Weights of a small transformer language model.
Size: 14 layers, width 128, 2 heads of 64, MLP 512 squared ReLU, vocabulary 8192, 4.8M parameters.
Architecture: rotary positions, no biases in attention or MLP, paired heads.
Each number is 128 + 32 x the weight over its row's rms, rounded and kept within 0 to 255. Layers, rows and columns count from 0. Numbers have three digits each. The size before them is the row's rms in percent of the matrix's.

# layer 4 MLP up, 512x128, rms 0.188, rows 459-469, columns 0-127
102:167118137143126092158138161134130086104087132135172135194071133115120077100130119134101047165144084111147131096136171210111126123119152116159141096138056132145109073109183158161110134082126124150109065116148126163181180194147176100138135111121170134163127159139137167155223113135119108143151145154053144097124113186091139164151104142170152107140166128146151139159117049144119096126113
042:135204142140140153100112078056174122137103144125131150139124146149101144150127133109091125153107081192139152153191171192137116100146144174133181080145113152128122114147179128160130118058113114151161130177106158144152134156168128177082095142129168086117095151124182153135212091113136124145147082132042136118184097183154086124118077149111107092090119108138125176134140069156127074104140
094:156165106135107071103096124138178123108096126152148160126080160144088057136170163098143126083092076137144169149156160173104159159139171146132088129153091202134088149135114125150107127050160218146125108121155108151142146141166179124150124129144122143153114151114153125105125121123202065109137078106120100097149039171136124138162135172124096086146086169130150128142099121153155036106133
083:127154145180177086160165101064172193112157120177152117176081170149122138141122166152147120160135115145147121187180121142130135155166183189110140129146121136079125143115183098133126106158118154075081135123142123127088164116134111083104085136169129144175131100180100131144158107154160144071147140143062166090130147098081105130141157073129180142100088089125137176172052105059153120096144
041:177201177173125079164159096077129193126092132143094156164112139172077084174128107116124148148113114147145219129164200197128123133142168148147163138105132147069132122134200121148106141099148109116147128122112128130122126178089100150109117157132134117155120171109165116119168026140160058141188103161115133124168115163102133116145075128088138125071133125157141136146114110145123073098105
094:127139119120123109100180143140160113087138153164089163099150095189129091151137167162096170121124178120209131124122141118075098113111147134109133160177080148125117095109116151106095135103219130161188077174077095169184099137093072147149105108117168127145140149194102155164157116117115083094164075173119126112148088124110188087128113166124164124093120166064080094130158100123185122151129
107:067143105136096100147106161135124082069123061126188166148112198112106116127165118162172099139110150104113143167106120145089158147135105124093135123198101109093095103091109194162134103138058093128132128181077123109118071123193122100115110135138152099159127161126137095102161099168181114108211146176129166141153145128128120096116081125071157186153123060119133117123103118064084108111104
101:102130111130175142119139170096165090140096080136115116178103153115162128184147112129130139116117114125178121150137148120106134144127154148100137104193063176130088112126132114148136186167092124088115105084115120133089221135118121081137013150136144085119143143152161113191131129168145103083145157223110132117145165120103111155126139085147168167147115059113090152192126064101156124096147
107:156136147140108127139077123129138139121145107097169109151134108163178157163103169142110139176158053079184132069134137116068154122160149135078206116191043125109130084161146091164109127122170039111167142113115150169117131140114075127080146167141186098122126143169152110143110118124158115129131134163075168098147128117074128089116083121122063129156112092120132181128119049126130106096108
093:138164216105123151119131148148121143104127109175151137136139186134130125143120113110140018126073073120115149136144184142097111209140145094135134106144124164167100150136136134179103088071141146146131133156093148145170157138132072081122073108117113128198104183095172111080170111107171115142111127102045129111156124210061167110105095162144119159115112082143170120134107102128128118118126
106:127168180134145115101140109102158151134092074145112108166121188113143158144135151156059157107144125104125194165124105133140082098122156083099122164106092106079141152099154126177134141147137141064137142185143132160056145145159169158071097128151105107137119153082136102101120101170100139106199136134091156135105081135056121150099149130119073225132088092046068096149102109126134136134113
# layer 4 MLP down (transposed), 512x128, rms 0.183, rows 459-469, columns 0-127
108:131158169088121144239151138129101140149128165170195134142143117107117106118128094200148100141168149088121105127148152134105133108137166133147117173171127132177119126160107091182087119080111151088126129149128078142135111181125094043149149116048086140158100123136145153107063181115083140131117148152153123158087201109112137108126090145110121170197089106110175133131157178144159168169140
038:123092125123170165142153128111151118037102067116176150116155119127118121091148138136178161057255120106159122113144138176101149119190112130149120071177059100181149149146131115116132121136105128187130118172146140122151172151150108094118126177131061132182181123127144132129136171156133105125091106144103190101159077162118103129150165135145150138140127109179136140113110117104207144140153
101:165116110090141095114117129160132135118153131146121131172160156180147121124106108114128100147072149151148084113156133123140171134209144113125108156112143099117079134171078111145093123114177058147043140132124105126164125144098160133196127127098118147113131161059102136138175255108087121107117141134186105105105104115155166188127117080127124151156111152128126125165171126213111118127157
096:157107149100200106161140118252099099113096088113133119162121105067123113181187143132170164134149099142138151104102105139138113137177176170156147107146164165122058100130143122155194138084162147076043135164165182171125145142107146096128101175154155142126124106135131125087121143137142138139114117165113090140127136079092094123156143117097191148141067144161084117183116171140139128115095
042:146142095173097087116118083139105208112097152138098174119111116150118124124182126115067130151153165132097086131142132125155143080131144141116118160143081092053110121140124142167123118136148187132129130134113096160126141212121134158151126111102127151180134098121028119160045198084096173188126151104149127138085145073177209151136126113129159129122118186100129114148150158119087136129073
102:114085071140150146154130124207122113156105120176151152120162118151158072169108148096147102128138151178121138111114121115121119101109124118103081126113131119096121115125142097112143216198150156105109125138154128135115122106176090165182164100083187118077171078108154084143133179139081139144113075189130097167129066115092070134149169152125133148104082166175160147105129175106106231115113
112:143132175057115088142104158141123152148107141114146177118144135110062113166141140133107141148141154130182156121102140135173146160147053133200086156122124121137121146090077065137146035179115095133130135141144106137168136109142104080137193131123087090095157087179105157082118191139112048115131112100131102116203155141108115117086126120164125174139095120188155188163171090134124150133143
102:114107128095149123171155160208123112051119116066142128143147107071129121139136096185142145124145113168121119084096126162135147188145183152116193054170109110130104112128117087125124106092177129084000106165147135163158135123145106086105151160113128143107143119127117160117161159114112149128146154119139143143118145147082089139170071125086159132150070153129096131141106223133156161157094
102:147128129122162168171084138130144158117192145131126127125139054091192166093076144113130182120123169167191129104126132114165139159100151114057060162144129072130095142129095143102078121146114078145143154117163126144164149144154154106120140133083115118105074127104123175149094206061109134155085098072117097141148125123097145172151128144160083095155092167133179182167148117130121177073083
096:162138141178176162128104119162162089090196143123161084167161208141104103124151121172128130122086103128110110136128114136048112160140125144080124112092164148137087103069116077178092105111141117148019159128130095105141167114104087101149118137116097160128077148143168119131111204122101129136105118074171131095069125127089093089110137122135106173133093087109141163133115197146164186141128
105:139101170172128132155142102173126163157154181163151107176117198094143119155057145131112151088110160102101095172115167148098081105089161085183096177111127097075184147148117126135116106101109128094049143146158113117122127130125131140081136103119133107135145166099151068132141166158064101126156146141102120125126117102109144116161097145083037144153081000115129105122146148118138158144113